Weights of a small transformer language model.
Training: a variant of SOAP for these matrices, 130M tokens, 3968 steps.
Each number is 128 + 32 x the weight over its row's rms, rounded and kept within 0 to 255. Layers, rows and columns count from 0. Numbers have three digits each. The size before them is the row's rms in percent of the matrix's.

# v: layer 8 attention value, 64x64, rms 0.134, rows 32-63, columns 32-63
# o: layer 8 attention output (transposed), 64x64, rms 0.0941, rows 32-63, columns 32-63
# up: layer 8 MLP up, 256x64, rms 0.118, rows 0-147, columns 32-63
# down: layer 8 MLP down (transposed), 256x64, rms 0.158, rows 0-147, columns 32-63
v32 098:157169107155144092169118129108139131153157119157124136203154087137075089111183130084122064143101
o32 099:095089141116174138067129176196131178140127099148137140081118141147159163153065130126133163119120
v33 104:108081102083105141148105164082156119121087152173095172163115174096182137114099111189113094120154
o33 101:174160119152138165149108110196078172107173119105162132158179103158101139084159074117150167114163
v34 094:135089161123128098107244131130045132103111144120135132136144063154109159129112198115113083115116
o34 084:085174109128118134110118189124175148171162126160153114106148120159112126120155105124138095173156
v35 103:111188124127128122122105103131074100204142167108159144133143108171126218109112136151098159044142
o35 101:104111130122110162127175114062160146085131133118114123091109066062177046085162112164157065156080
v36 095:097157178149142104108131149132141115114085067165209108113093130130167068112153185121149170156114
o36 099:189145110148100127150132169153144176148100160128107104154144129154149162199092094117126106139085
v37 084:134124142120065118184153090181095178100129144135097158101175136121127133120150103133157095201117
o37 072:137123115185156167074156142052122093165110121149154137137107141180129132163121099158194161098147
v38 102:125120092141165114151110127115129076065111072155176158170128127100132108083191120154156052179110
o38 101:153165154110174162131105159146128189204122155127124164111137174115147182157058103141126146192139
v39 073:108088120105148160122097134194113193185151109100113117163094110104130149149138133114198143189142
o39 085:121131084088124128157174121152151148121116128194134117094137146168115123124133142213099172119140
v40 090:124149146156111141141153153159134179095153151128121145126139090093049137141199111120155151126100
o40 089:194113203136124166134137093125137102143114123066157082109134154152195161097135147161107147163104
v41 126:151166111146127127152168116185109148195146164120150087121178165096097134125096121151170133055102
o41 121:075097102075171183140107129104151093111042090136157148105037136161152136143156124097102158165100
v42 135:168079085121177102101112112082123126110170068151101140173119168160138087163207141103159085119117
o42 128:046140136127131116163092127162120183165090137169117154094151147081059150161043088113098154143154
v43 100:137087109101147158143113128118177144122143168138121108126104133103164127153105152108156138146140
o43 093:161138143085091150170118121174136164109138148128116078131095124125084126078142132135046214087099
v44 094:167073160107151164095085164115118112157164113059104100133141137096106152132108117145162093082164
o44 105:102166074054135114141119090143127127081119163207126127117120105133124080114166184112062165162178
v45 124:153181150100116141103127083117108142169117126126180102135143153095071135102095190131061150097151
o45 122:058050074112102133111140155113099118099114134102097090109094097154161103140129100062168116114093
v46 092:097146098170115126095149084107153161153109105096044131120123094109100155107141128117120091089113
o46 097:091133133116114090097120109048115088113060126137128154084138127157154087132108130117079113129094
v47 102:111149142118133157088132210122110169099108109125133101112055142199122163159131131111136114133106
o47 097:135126073164061111151105094150154125119194110130138133134182157090189090130129130095127109115125
v48 084:123146140129139100099192162079105114077113138115109097116110202151093154150107151159107089083132
o48 080:084142108144095150164153150152131114168140111167118151162152124120143116178167101077172099169158
v49 119:130132113179116103195141118102102073113178116120147169131142061141144090079134177118138086128140
o49 125:144142152079132134105075186069118188109146134155097124100099151125130140183132132149086158135100
v50 088:156134170150171139128156108164091126059071062140162129174152132065084116169114193136133125133193
o50 088:084083091139086149153135173171116104187185115138071051173108144185115188128124085129161110144056
v51 103:127135104128153115199137123090145139089159114116102113077077104119119117128156088172162084081087
o51 096:174165155069145173162136124146127116164101084137123175159131146093110136119147127123056153115135
v52 098:071099163087177122132202150137131164097123175102078128113079093132103107188101186147143117110136
o52 088:156171096126051163178138139065123153128144078124144103135203131166111156110192076084121121149111
v53 117:092188196145106115163080077151118112096156099144129181087104082092077168083157119112140159155174
o53 125:209091131152102114120130149120135079096170138105131066186145111137171100145098141183109140096071
v54 130:142171129105127141131095121165140148152072159107168100117102118169158141121061124176097169075120
o54 134:130152096111090156147117133048087126097118113110112146092159101117135087081175125112160048100129
v55 097:119111176103096077126166143140095089039139099144177112143131132150138111101143062166136155111128
o55 094:125163097156163131089098131132096098163177135104121146090125124081109164163140177129157097178128
v56 089:114145131134086092144101087116177121144140105100035156092168155101100160141135154196105130082120
o56 096:144083143155186150123144094074141102121133156165166138154157127182159140077147142116140188162115
v57 104:146131201129112134164125085142121107152093116130170158109152101105107136068060119129133124153130
o57 093:150157108118141077057103121088127093142125215145137076148166108134152114110132128118157091107109
v58 093:081135166139144102071124099175122131106114120123145159165152104168091108139129138069069147138133
o58 083:118117072184079095100133152109131161122101180132094084137109132094161138134120128150203094101035
v59 092:141108211112136139150137202085136101123131089107173140079134116122190108121074109120139149142126
o59 096:195182105098134060113143100180130147164154163165108107164112151098149094094197199110117120118127
v60 092:123156117152141116138102183123148169119106103140162018134103148130089201095069100093127197106078
o60 094:184132097109066165132173072154080036138131075135092156087096122146147114170179165150130090133098
v61 086:158109171146112178135138117114104162111140185109098104087103122105161178106113137159090143156135
o61 094:152141132098104180085090155084128111133146144131125161153166087131097059119124098140137140052153
v62 101:169061134087124113123084125081135081134110095131148180175114120111150095140074076098152071116154
o62 109:103167152108157111145172136154114146153165155167113088145136158131109150101158203149112141114148
v63 094:151094129127127103130137138120041077142137109133107139166152093165142070138111182109074116114131
o63 095:096104124166137112119123138163135190107163122168141094141148096139095165151131092116191092138107
up0 095:190121088092104126140132102109098136100155148165142153162091118130096205118069094131154103168073
down0 100:100146143176179159066118163135174096124084130133142120140121089149141098132054087140082181106147
up1 089:147108123092157130178095078136143139180158090129104109105120198183114112125128171139130130095134
down1 118:154109141146148074121182114182127081149104139103139034122121116129102092122189167120201164198128
up2 066:118119140075174126086141085129114112114100110168152085131071127168111086184137183122083121119149
down2 113:131140068124082144133088114161117148122114127142104187108158128109144133157112077046153048171156
up3 096:163098193106194081136132096131114105082087137140137130167135108185089159081092110106155133144127
down3 111:100082105115148102140135135123116179144155144077103106095180116102101127100136158132141104157162
up4 122:134151108138099153132130148065180100079151140107146142176131140135133144140135091146107124162139
down4 142:113092109117161116082130114167090137176112094115119154145109182168138158125131173111113183074147
up5 085:121174168160108129132121139082088125081175190074124072130107127176098127093122155134149124162053
down5 070:091133160115177202117126182071132146099145139139156134106130160100081079132094098105088094111155
up6 095:192094157131141136101119111182128143107202085127115100139165085140122132063141122142122171151099
down6 108:113070111124137104158133132083153117143125070090088073135126152149158116108093108065128067148142
up7 114:129158142126134138088140143108145134120173076054182103152168097090139160129126109135166116117133
down7 077:042109145143183126094139142050141111118146128126105087176085121157093158106163091189146109166097
up8 091:141118158126109155071137163120170158127137096123117167087091125135157136154087110128111140141079
down8 100:134128126099134119196146172119064111088167125155144073113179152114141112112136170125116108142141
up9 116:110117157073117235109080125181148166159153111123151129132151110135061063120118163108135080109098
down9 082:099125142149154157071122164081173106116110133087127149181096117146090177057101127202154127126107
up10 111:104156153142159121154107118131118107133124122134109123129128146226069125099095108147133161141064
down10 143:159091130101136078140151164144154094138177112162160170150121108078178145069162110090149114099178
up11 092:138082155126083174127175105119171098141142062121097157145097157158144152071115098066144116192123
down11 117:104151170129113110117083091166144173144144138195120101141164074095151142148131092102104138179079
up12 121:126120129106070104111125065104173109188125139191104150096155145166126109143097077151162133083122
down12 140:141073107106127129156155162140136118104097097160095179148163144098096124131106153149135220136107
up13 125:199122173156087129109108162143102132143101171102115145142104098125142110062093176137127189157130
down13 084:109134148126174120117152120137178066133118136137114152211091127162111173106142158204134135189116
up14 088:129129103157096084132131102135131094154150158137065114132150143154153123178136147177184095189105
down14 104:109142147065053120109138129114047118074130105112144148156087141104139123145223132111142162163118
up15 106:133130173137109124192150121152140088169200105138160150145166163195115196107130117114124100157123
down15 114:142121082138153183141147160084191163084081146039110169147087097098131079132110086172108147095162
up16 089:100053116124136077136106119167128165028119155064110135138149143107132074186142121157119176118121
down16 073:163130091118199096104105104077145131131127152142174153196132116152067151144144115166095076161070
up17 118:106141135160060162109173196175145129115144063165108115118096088150144127063121139113157120135145
down17 074:067120168138148167089176187066146075078139147108080092134112125118067142075117146168118112124128
up18 117:053099163174145122111157141130098127147157140117135118089108139219101110126172158152111187084106
down18 131:190190148142144136109139168093185132118128128148157174156112123145138137150109160178062153171107
up19 100:146080119135117104143071123107115107133061134137115141128103107115163124086081169088162164114079
down19 120:137098113163164129074130113191146096110093155123133144098154113106136161114134093123130135103053
up20 087:202134105138161151109125084113084102145161148180159139154157133085108117087097138102193121086161
down20 072:091147154141137145132103168117107147139173161209108117114069161141084082153116107129174096111114
up21 103:096143146161128142072166091132142145152213100124130125095153137143067077123135122131132056111164
down21 087:065122144093144113092136117094116062109129164117167114198115153165137169114169139115152105150149
up22 084:118132089138168132170151115119149103163126138115164131125095107106003092110116144120077142165045
down22 087:129207099128087156153101118137093205134128146156102128078109159100133102178115150116133163124156
up23 102:136104134133134129078159191101168123107148176150133091112071127136074049149105164162095161119085
down23 117:181172124134128102083105160071070109111136081127151122159166100153165096143147132070066062139132
up24 079:154092164131108150099161161095155145111072115125072131105125107093139164126135116109156149148114
down24 098:120151093115102108132116179098075191100134139179114169056154138063098102185089105100108118129132
up25 090:176094137140100096149123086155128116134139113119188120099109096114197168144109158099159135109144
down25 087:134095122083113132170207116114163128088071141133174103104129108140157192106102137133120132113155
up26 102:121138149166092115129132153097098091131116118148109166147080096119116137097097129152136104094180
down26 098:145174143135195098104099143115147133172145134126089220121190153091143088124173128087147099153160
up27 088:147141129134144090135100104178149112141129129052087088078193068117164084103134134101143120102165
down27 076:104208149117075147155122147128170174104103147184146074100135147099142058127101160131114120137133
up28 079:115136141094165123132151087156136113106135189094196182131104147108164110089156115074150119067058
down28 096:090175125073064130153100143163044145129145141172152150089149165097127090180110160064119133090155
up29 092:097102132175141105155145084119106101102125129163145101104128105153180166080175156096101065149128
down29 102:113157146126081180118141156119084211108117160125129092079134180135122105143137132128160138048158
up30 093:153146149107181138104126148073131118109161100158126157135115161147089124150054124104172132087064
down30 094:092093109130083114194102119138108151146141137143118071150094129121095072118061148158113122134121
up31 115:142121080151125139136137086122093145138138112158130133114101102114104067133184142151199154145083
down31 119:122095112090051098168114106100088092135108106143088115084141081120090099110098120123118064104090
up32 085:108079083102082114158132173164117127142131073148124108112118107125156114184196136137130125102116
down32 095:094170104137156160107134161099170224123135152151103179142151100142131190139126097123139116163171
up33 097:167086174174127152108142155092150113138160098149086103121109135135115060158148100160123114129165
down33 112:157131123126135178168146110168182134116101110027101132168173101149150172105150175142107127067129
up34 094:130098171108162137128184085168149073130090128149105130155152140126154133145166125126081179104119
down34 116:130078152093111116122178156090112116102147173135137142082097099183073120085111114164171138148136
up35 075:110173123107124089165116121146145078121097171109095127140150151092128155085086177133182168142082
down35 092:085162130144043089192134134157088116162151117197107103092145183140169120148171165139162142149145
up36 093:117110154103079117172164142097125157165121138144081068158067156142140134130138173152123102097107
down36 092:090129099113083156111113101163092108136110120118204130102104140122100131152161111104174160164124
up37 098:066153073107096116164180142152199133113127123152089158131158083138140134136140100104144162147070
down37 078:038156096125162199128115154129190137098138134148107097165128158145121151126106102186149176163122
up38 107:159076105148191139141155150160121157159147143110107088175110116070096126173151109148186091103112
down38 106:146089209123137142095152124107114081135172102128077140166127121174061131095106154132119154118168
up39 107:156042138104116120139144136140205115127124143126097119150136157128145102133115197159098155104143
down39 111:207122116099117113151150178101171109109213147158127153145130107191108133086164175106133121152130
up40 099:186162149123141150118157110104112147072169134103108087148129105123092183072155134153105149144093
down40 113:123120116070132064119138173131110111174107149150108110092137177151121105096153134124152154080151
up41 097:172100089086145102148116107138123121173099171188084125102157084130149131155183196189125155105135
down41 081:151093108111180166118097127071148174125121173142118124174109122147118135115151126172084133145149
up42 102:183146160165168123070152148134137131137135190089122149176127201135076113135074146115132128146077
down42 070:121155103138183114063157174078158147139134179089086142175103117152077123112095099177145097166115
up43 095:120119145118144108113153125149103110150126174125153129203076131134126169112070073117126138118149
down43 093:096136116133160105126104148133089061103178089176122116192155110110121138129096164136121129098170
up44 101:136102068084087154194095093153132101174120078134115111138158106126190138165137155097098127115126
down44 082:117157120077126179163104192076145137108102148159163102173042107123137099184139107149105101159110
up45 103:065099125145156099092134124149125130116139147178116146133120162114135135106109150142155185050101
down45 078:086145109150115141108114151126170109129121149134091092189151162163108191121125082214139129162139
up46 105:143078160104137114115132192075156123154103074039126147175091108145164154134090108132129150152092
down46 114:109158121143121149155200106115114106100169183154129152103087120089086095134189111186141097196141
up47 120:221146120117112124125147135131081102063046127149109106128068157153123130061083147102134095168091
down47 079:149111149123194127109169123087153103086070132150100111177097127173094133128114162136074143146106
up48 089:111147114128130191132070081122140133080135121099169098117131160122145043097135153087098101170103
down48 083:084126139155155154122125097124078109072165116113091127183146137130089147091102081205132054200106
up49 089:124096132137166124087146162127170115146108104093158185098098143153136141126163128155113109153162
down49 097:136118052137067109124098122170071144092144145084068113166145163172135124139113067181090145092141
up50 085:166134082149161131162167194090100115158144124112151113079166089182054112140109158116085148176116
down50 100:120151148166088158135102101096159127092181104081154119084073142128170144223123144068103105183165
up51 083:174070119134117144158143064161102108165144137111129147056124165128158142129077141111075086152163
down51 081:104194075126126111109126107161174159087114174168096141085146159126057129157096194116126119106131
up52 088:122090114130190185155079102160110168116125152119211122147125159113118094094114079078070147131100
down52 073:087162120085139119163100141113126171157048198170085108138109151130117095120127137160169147145139
up53 086:083097134164150133120145140163152098135155129151174120137097185117107115118077111161101068094103
down53 072:057095172105137148125132132151172134055095164116168136106105101117071077182145148155072120129117
up54 095:089110184109120136098197151133114082140116144092103101102131159123106170153118173140132137061118
down54 094:158145101077174145152207126143161108138090198148145097135149105115165101122173118132069122143136
up55 105:124105109105149169082193109096095119173156140124144105128117140147101118152113105106128120161177
down55 110:111106142115167115207184146115158129162169165096105131106094127111126157083155108134088154131133
up56 097:223113107157149116110149127092114140174158147091224144108148139115116113175128119149151139102128
down56 085:088118141116108132157037109144126141170171127155136156172109171048100174121119128184192087146123
up57 086:128120113141131105101175139129166127120144200152141104104079118156113116132161050087138146038132
down57 096:178082117140136128122157071114134113141140122134143128080175127100096179146110127089117111170130
up58 111:076068127065155128149118164150134103150151107164123101178113144150076092094098123133123136080147
down58 110:126162141102083141127108123097093159130150127105116156082145122154155188125112140058121113143171
up59 108:095083135125121112171122133178094117152165181112126069146107087168035145175157162125124154102121
down59 120:151109077180082117131091083129104161096121067137108167173156093134125152105083103162168092127176
up60 102:169113129159139158129153117156150137117143122117116174145127122168047133177108074094158132172087
down60 069:106140152117156129115125143113134071143189200162130077122105132129102174059202122148166095103125
up61 098:115076162094089085152143084109152147156098115158130151099157140127078112127157168160146117145115
down61 094:131053103127157130128111143142126079097165084095133085163133185164156125104144097123071175090107
up62 109:181127109100102151094143150166121110168157150212127119090101093117107101145144155141163122083140
down62 076:110139126095193148071139140083134119155091113139127152150106111132084179141182112171128124161085
up63 077:202090120099046157130081114137116175111153075102140099108126150103161065177110141134157149102145
down63 101:192129122100074132174118083098169130089126122140120140128177104144174106065130173084159121174165
up64 099:138123086151118089125139158127194117182143115159078121139131070173114051135115118165104155087168
down64 111:104062145109134171143203093154125149151070133153185122096108154083124150134131135137136089111077
up65 107:204138114097074117142110135153123119200109113116169146136151085122128108130143171106164112079143
down65 074:103158155114195140104167150041120108190160163143141098147132129129070180090141131166184088134131
up66 097:120066081091107104144178109106128080120146090155124168147129064067120082136094135160178099156106
down66 122:099114122109116073094121097142134087112122114150170169181160059149148166110132107084136089140114
up67 122:163111106150119124119073133083087120071126126138160132151084168092185142116153112083110150106120
down67 086:098144121095199117070146127085128132131112102138157094175094182153095213099159121167114111136147
up68 103:151157147148098161136067135067145111133127114035183140115161156069143094124114147101139077132117
down68 091:136150194113201122136167146185149099173116144180158127139068157161102124140136152180104163134157
up69 078:199129158147169159080166085128123152175146053162094180149179134181101141169113075156101137099147
down69 105:103187150159130183170098186108113176121130133120146157118166151107136110117104036130108141175108
up70 107:130090148122151172124136116181077165091119132156131064096030147168134173141099130056124103144088
down70 082:067104102140118178107117111041106144049110091141149109128145141109104118152148086149186149146109
up71 129:101139107119146126125127178151156146168173131107084099156127162255115192132103143165129145117107
down71 128:121071138124125140141190154102074184159097147100105137124121114128115143085173122181167081126105
up72 091:190149145110153101178128094123082081152129143090106197120083186150154071113121047116155116131135
down72 087:115149135117059131144075186135121154082213168184109109083105112137118094113110102171170115075186
up73 108:185082101119153128073134129123162127111121122149107182092162094182177082141144148124098133103163
down73 112:110135105153094157103093126200108151112097087072187110151101208105124176159121114137125194130070
up74 096:127129106116185155132145102081162040160108163095093150107135082091161082123145108165109086130160
down74 100:150137157157150121118122146145132117066160160100148068090158108087135156122126123120092104105121
up75 100:108105168095160131148155113153186146146097146140160158104110147134117107046074088088139123187067
down75 110:144150135100139104150124214080108128111129122136127100091100151202144170189132165153123141097144
up76 082:124117118127095158040137104100161138138100135144092132184112103112095133129162145148071136184094
down76 082:099178171143110155132100174160113160080090112162147174071130141106128091182156166103080148093176
up77 127:133130133166078143086125108123165081102191137108096109153166108166206128092160100163080148177099
down77 127:125091127118152160152161057039127120087131078136143134186107158161112066112099139149124142098178
up78 089:124121157114073157075133060111153162132107198104141078133126165081101112114130138124146159140115
down78 096:144131160129097161108132095158168166176111116122138129183159119122165114102124090127181159121132
up79 114:113104178149126155158116136181136160182141113058109092084124082132131086147134153166112124188153
down79 079:070135102120193138143127165093160109153091159095132059151072080125127166092177110165122132170127
up80 108:130152134184110152092225182152120125125119101113137107147126117157121091072172095128207118162085
down80 109:092159132106134083097195137163146101100083131137122152176189139153105095156126098127118173193114
up81 109:067164126127121137096111154153105167054076151122099121125124161074124125141102147124159091177140
down81 121:149069154147147125145152114115156094103173132099135086168079137156114092116116163175155166101101
up82 102:149130107104186183102133106071112136122134089108123118171138058177113170147106129085117135095138
down82 109:152179144172187117083135091125137163091111149100115147090173151077158126161139111135079143117191
up83 103:057137135163157125131081080143141128147148128127184173154151137126152090074104188124112100154103
down83 080:118141158093136179120090134089141114080159145145161161096099087142101128070109140149163152104156
up84 091:122105070098109103137128149174116179147154139103117131154123084121125069092186166113101152155098
down84 111:142101167151130159141185141136091164170075094110140171142191116153173118181071111114182096087134
up85 114:156141113106118091122219140116134106149138117160133104148139102203106172147146060130139128046099
down85 129:129111128143161164114148140148093139129109146117116122101169083144160096141185186137152117193112
up86 104:132166107151100077151120152133133071179102093120157137148091058166148137118117130099123140144103
down86 114:150107088111125102090108116121114060150114087119112112131059131137178111153189123109076156178150
up87 088:136116181152156109156140116124176149114117081088016157132097168143165137116128148145096140098122
down87 085:104189134101114184117117109115110181112111137126117153080083133129111075155140152171121172080194
up88 089:116102078139107149146092180144109146140128110148105194113029151139129074136121124111130153154118
down88 113:133141150126071088140154173113086138136185135035145097132187061110140122092135098098089110077103
up89 112:081047132113130130139119166093155112116120119097176114104107153203125140130111126161147169152112
down89 114:094146117108092159176113151089165188115137140097153145071140166169160125131074102123151148119141
up90 075:141142135097193114145137143106196134102109171132121167122112089110028138131202102115103108164158
down90 090:145093077183070149117119106142156150148143120063134088168174129118154151126146126147162122106095
up91 127:141098081152147085038140148139140136149168125157106122155126118153139141174103142095175146155094
down91 114:087088098167158105098121139097142110146140175110090108134085116106129105146074113151170100135093
up92 113:127174134085159144102180120161125063100153151160096116061162124101152131140103106170129126172153
down92 079:093089146094182112113176117104132110148119158111124115166078134124108182125133103216133152147130
up93 110:152082172155177189073151152124135123166123106124109103150080117080130047098236071119132128157176
down93 102:141127132092118132167114151129145110139107171166032154162150145127168082126130085127106164059134
up94 085:129140073154158152170158122111104124137057080168098074122102129154100105069152128149179128108124
down94 095:143121110139092110138138110086113137099145099109169193130153151130146110176104098145068148132147
up95 099:164108131108162161079113137210157118146126085116143148172163164145152145127067174087130166127099
down95 089:134137144137191139079172163126150175103091171140137130188141120125080142103126098161183127138087
up96 105:118131186101146152108155110152113151138151115126144102104209109138051155167050094170149156128110
down96 107:124160063153179135142149090098108194122139115149100097128153179139129146171135165146065136163168
up97 107:125116152133122068121143103060142150160131183136118179156148110144077140123116115151137171073104
down97 078:116128127162212109092134169113150133153178120158126132157110095119120206156124127156106103127172
up98 109:118085108148151124170167138148118103154135096145120104102062153111122107106099126158102146151133
down98 131:102157134119146106131188084214091080102066202124148073154134088102112150128190147121142138108119
up99 117:192133119151148098160134076172139108157107167144156106143106088129164131163114133058162182135121
down99 087:091110119105181117117148162106181159155104128128107129134068123175095174093111078136134163124160
up100 099:135138077152142102102171088093151177223158094117133101100099141153123145165133132171137149121121
down100 117:126080159087114169136196080138110156166179132127148117166173130102107186060139103145127143150115
up101 101:177106105116141165120192127170141115182141173134129050125135180105146104099118101112100174135121
down101 120:154120169141143104136112177128101105101164135139123141182167093152118157158082092146128103117155
up102 091:207136160145163175109133067140091083151122176163104106104072159131109109081083145124087104168127
down102 084:124116130103183108138110124086161142081152196152141099110143081097069141109112069150103126132149
up103 109:100110134075074083174157099158128123170155141156136151129132160142157161088156075130162121139092
down103 123:158199115146218129081155122083129147113112110123093076097195081107132135130124193107066109136153
up104 089:104144113126122171153103115140052073127160111089120144111122069091153106123093081149125171144120
down104 109:173065078165115097092163102115160189154128141163121098094152110092103042109195154093134142139082
up105 102:187126074105130135123122082125127063150119102144124091114079123133096095164181170138171077066153
down105 102:110117108139101114072189107125134123146134089116115103235096182196130119078149146157161168093152
up106 078:170146170105141133185069132076087107147136083084136103140173148171152168111167124157168157126128
down106 092:140143139169074077167100139184125143150166147128093139116078157098095103178115134118157086179078
up107 113:165095116143107158119134088159095137162065143106137142101116172176081103136060198174120193146132
down107 122:121131072136153140104149091165099048070199141110191144114166150101122080137144130114192112117103
up108 110:132119121116154172158096082167069100119073140098055069167109145173105138139177130138147142177112
down108 109:123127123138090103122134089110103113116147058143116115145202113122090146121124178145132145200156
up109 083:174097093112102120194131172086101149118125167085162104185086153195129199136114120161119176169091
down109 085:100206171070104157103108177138135156104059161175110095103130135125122070138146152120121167065129
up110 115:109103058117134179068079083150186058178144118147135124148132105108130123107134128139161160126129
down110 131:154120119103102129115092124098108137118149082121103148099119127120083121155076108076132118132166
up111 109:111124143070139177088099073168146129133186117128138079080200048129125113177173146136112119130153
down111 082:129149123127173136110178104088159104099065126138140109111112137120082139122123128213140129158140
up112 115:142108107062150125144096036123116133128095148112106126163166094165090137176080125092154139139066
down112 084:123116117098202144086152084112172151120096145119093130152109121168082200124125128131142119105131
up113 096:134085123113124135141151138153069183148042119088089096134122096088131118123101130101104180107103
down113 109:166094121174138136152146145186148150148118115095080143089122141114103100118122119168197079102110
up114 107:121113109112127117074191086093124078134136152123091141156073172155168130108170163076170134155116
down114 114:137148190114127136103100144087188159149055133113159108127145153166125177113149103107074167166168
up115 089:084109129167165177078171158137118145114175121137096066154142130119118119160191113161096137165144
down115 073:111082131170123128134154146091124136144151114132100176119129108128126115082187062146122119194186
up116 080:141120150112203115109140191093134131158142198093151148137110145087114134080055175187131149193113
down116 083:155127121130124138166106136072106177088181112155182177077103104145094073173058145144092146133102
up117 091:116122187095114146111123080157132134137162111147154123098129115136121100133109131129154110122106
down117 095:135182102167109134145059131094095072107171079200112130132101144139064126132156169144108100148144
up118 113:093152110106122118088151126165081066106171136137148073151129132143063150077091123127162160074135
down118 090:104175119096118153079129073130104137122134156092149138100118187085062160134101080102160191078183
up119 104:142074116158129096124178123107184113138124124150148157134053131079103078046156118168138117115089
down119 115:169129114175127106095133076094177127126081119091154122159134163146174135182127137132127131155083
up120 096:142112151144154153089102108080136057097134137128153148145105130097172128145140162127182152141096
down120 100:135103121123106107178160139189116196134145103109135153111083154135146105072131141178158128125099
up121 097:160070106115112102077097122072204159178144067091115154111111113132169095100136125104152140156139
down121 094:117172124120134120133090104103144162140108142131120100063165126172122092069118123125153085155155
up122 111:170082136145101146178120128158131153112083114118126155163036123166072105122071074066140121160069
down122 076:107191114119173131101157142116145088165115158119096129221132176179108165114136140137128120163107
up123 102:158125155186154108122094110122112140206176146135166134113129127136155133119154160097092139080173
down123 094:095166167104196101119153130055138126154145146173160092150077156121101172115123151164094150129137
up124 105:135056100116115148123127073132162136153134188117115175150113109101186095175172168094141144174168
down124 109:155115102167056123073105085119168165114102149099143145168088137092144161163096173177116167185079
up125 092:116098107119111178145109123129057101121136136159222154140150093088070056144123153170195179109136
down125 092:089122064126075164082105126129096168083074111107129174048087090081124116136144104103139127145120
up126 096:140100077167134158176079074160136110134117103142087127158159136134129146123085179160105131141129
down126 109:127157137098120156110127124100151091149176188084149156128131156103158145146190151115105128124147
up127 096:133103131190158124152148144061162158169179166106111162119124156085115069134144135178154104120180
down127 108:171152108163191085100112124121174172105153106135134168155132125108115161159159097148125108210164
up128 095:107092123170136186132104141081132156113082083085137103181049168120138124084137086135112157179092
down128 108:168174115193161082112160095104148083127151153193098186124183071112178130189105140133201116121143
up129 088:133116134067110125135146105102111132154083120083136160172152145154166144109157132188199152202183
down129 096:107213137151089143192109173140100138063103140162120122082132165140114082155092139105148143123159
up130 101:155080112112079120162151118176141132138170110110097142118123154110137111157127209118127186078154
down130 148:129146128129091127160123137141128150171096088118118116133168066103203090137064102102117134073079
up131 101:110136113139129166121148150109124096163178101131116104080118142100138139104164109193096069089139
down131 088:129086109144187149098121172118063087096122120141087138176135146148073130136141094172188132127074
up132 087:127116116160097116199171113113064154127148113091152100110121111172145114078158154141051152134103
down132 093:126190089146104120120155153182129090098133142138142175148116179086151104153137188109093109132156
up133 072:130090100068106154155186100157182145065146119143134134201130117146163120126131158150125145152178
down133 087:130139128129077119142087151134115172096084123123138167123141141064110118169119132070139056143127
up134 102:132150126166168045193161092163145095141107128118104153092128168108208125131115151157101147114151
down134 079:151125157138221139125155132095123116127085151118103111112067150152152168124116108203136166138111
up135 117:113116135083121140112146124086133063129134087144144178152139155182195146095152147148148130118094
down135 109:146081129115131198126124116124153148079186155124114108158075117148189061157084152133123135180113
up136 085:134173164152088144110075123144096093152104199121105159160114187165094117168168146170127150111093
down136 096:139166080147115152183100123097084220142123145183101128089109137086165097130119180110096135126192
up137 118:146076114130105155103131128106164147179139144143156120117145111194140090131125099157118099162087
down137 124:146157141204122137100131152119124086047130131161101118141171145113117169106152176121135140107118
up138 118:085094134145161184124129149103150130143156148159099189157072171172103097120167105139139120157125
down138 128:119119101097134093144168157156161153171111093116097148071117171127170159096120114127137155129169
up139 115:072128160122160155104132184114150129129185101106144143151084126124143182085119081148145186085165
down139 106:157112086189140105136118050083122125081130156099115122163105115133121152146137155130152087136171
up140 105:115093161110136205170126051134116166166145162124129147139143131122123127116191115200125152193106
down140 120:140167152185161110092164091150100078162117151117124098143118119091140145173120108145085145117103
up141 079:166100095123171112139163145075182125102126133104142167187150146158153125073141152135090117147134
down141 090:121095127089067131147110111192095154125133094176109116143139141132135119119058148068143091117114
up142 079:140118163170125142099099071141139043132139086118056119108155140168132134135129121143202137150131
down142 086:090160123158060168111084095140125186125116121132120098037169193160141092171117106105130122082110
up143 084:107149169070192148154108141064114119123163108165167075195099161151088136101187154093139158107124
down143 102:114179114089088089136193120136101135151158106126076120119160123055148116136097114107144044114118
up144 083:133127134107113165173136162071098172138141100151138083202143111130076113159149138156102156114127
down144 087:144168105136101165161121138166110175076122169197133156096132172129154101173109144103137089107129
up145 118:082131112065136111115174140183136100131149126112077153146142054175084143133113058128119086137092
down145 100:142122099126175129122098138115169211152134103150124121084153110123095151105092111100130121094136
up146 104:153138106108127177139142120137145120129140175160109150165148150177052134166180126135108082145073
down146 068:094167146154151126118106170101161143144106138135186121146146087134096158162117104180166120107168
up147 104:136131061131082096104144117119096082151108107135109119122065145109187112129102150099168129066110
down147 081:076139168072213134142132129086164145171130114116094127188140123085104123118095046139170132124165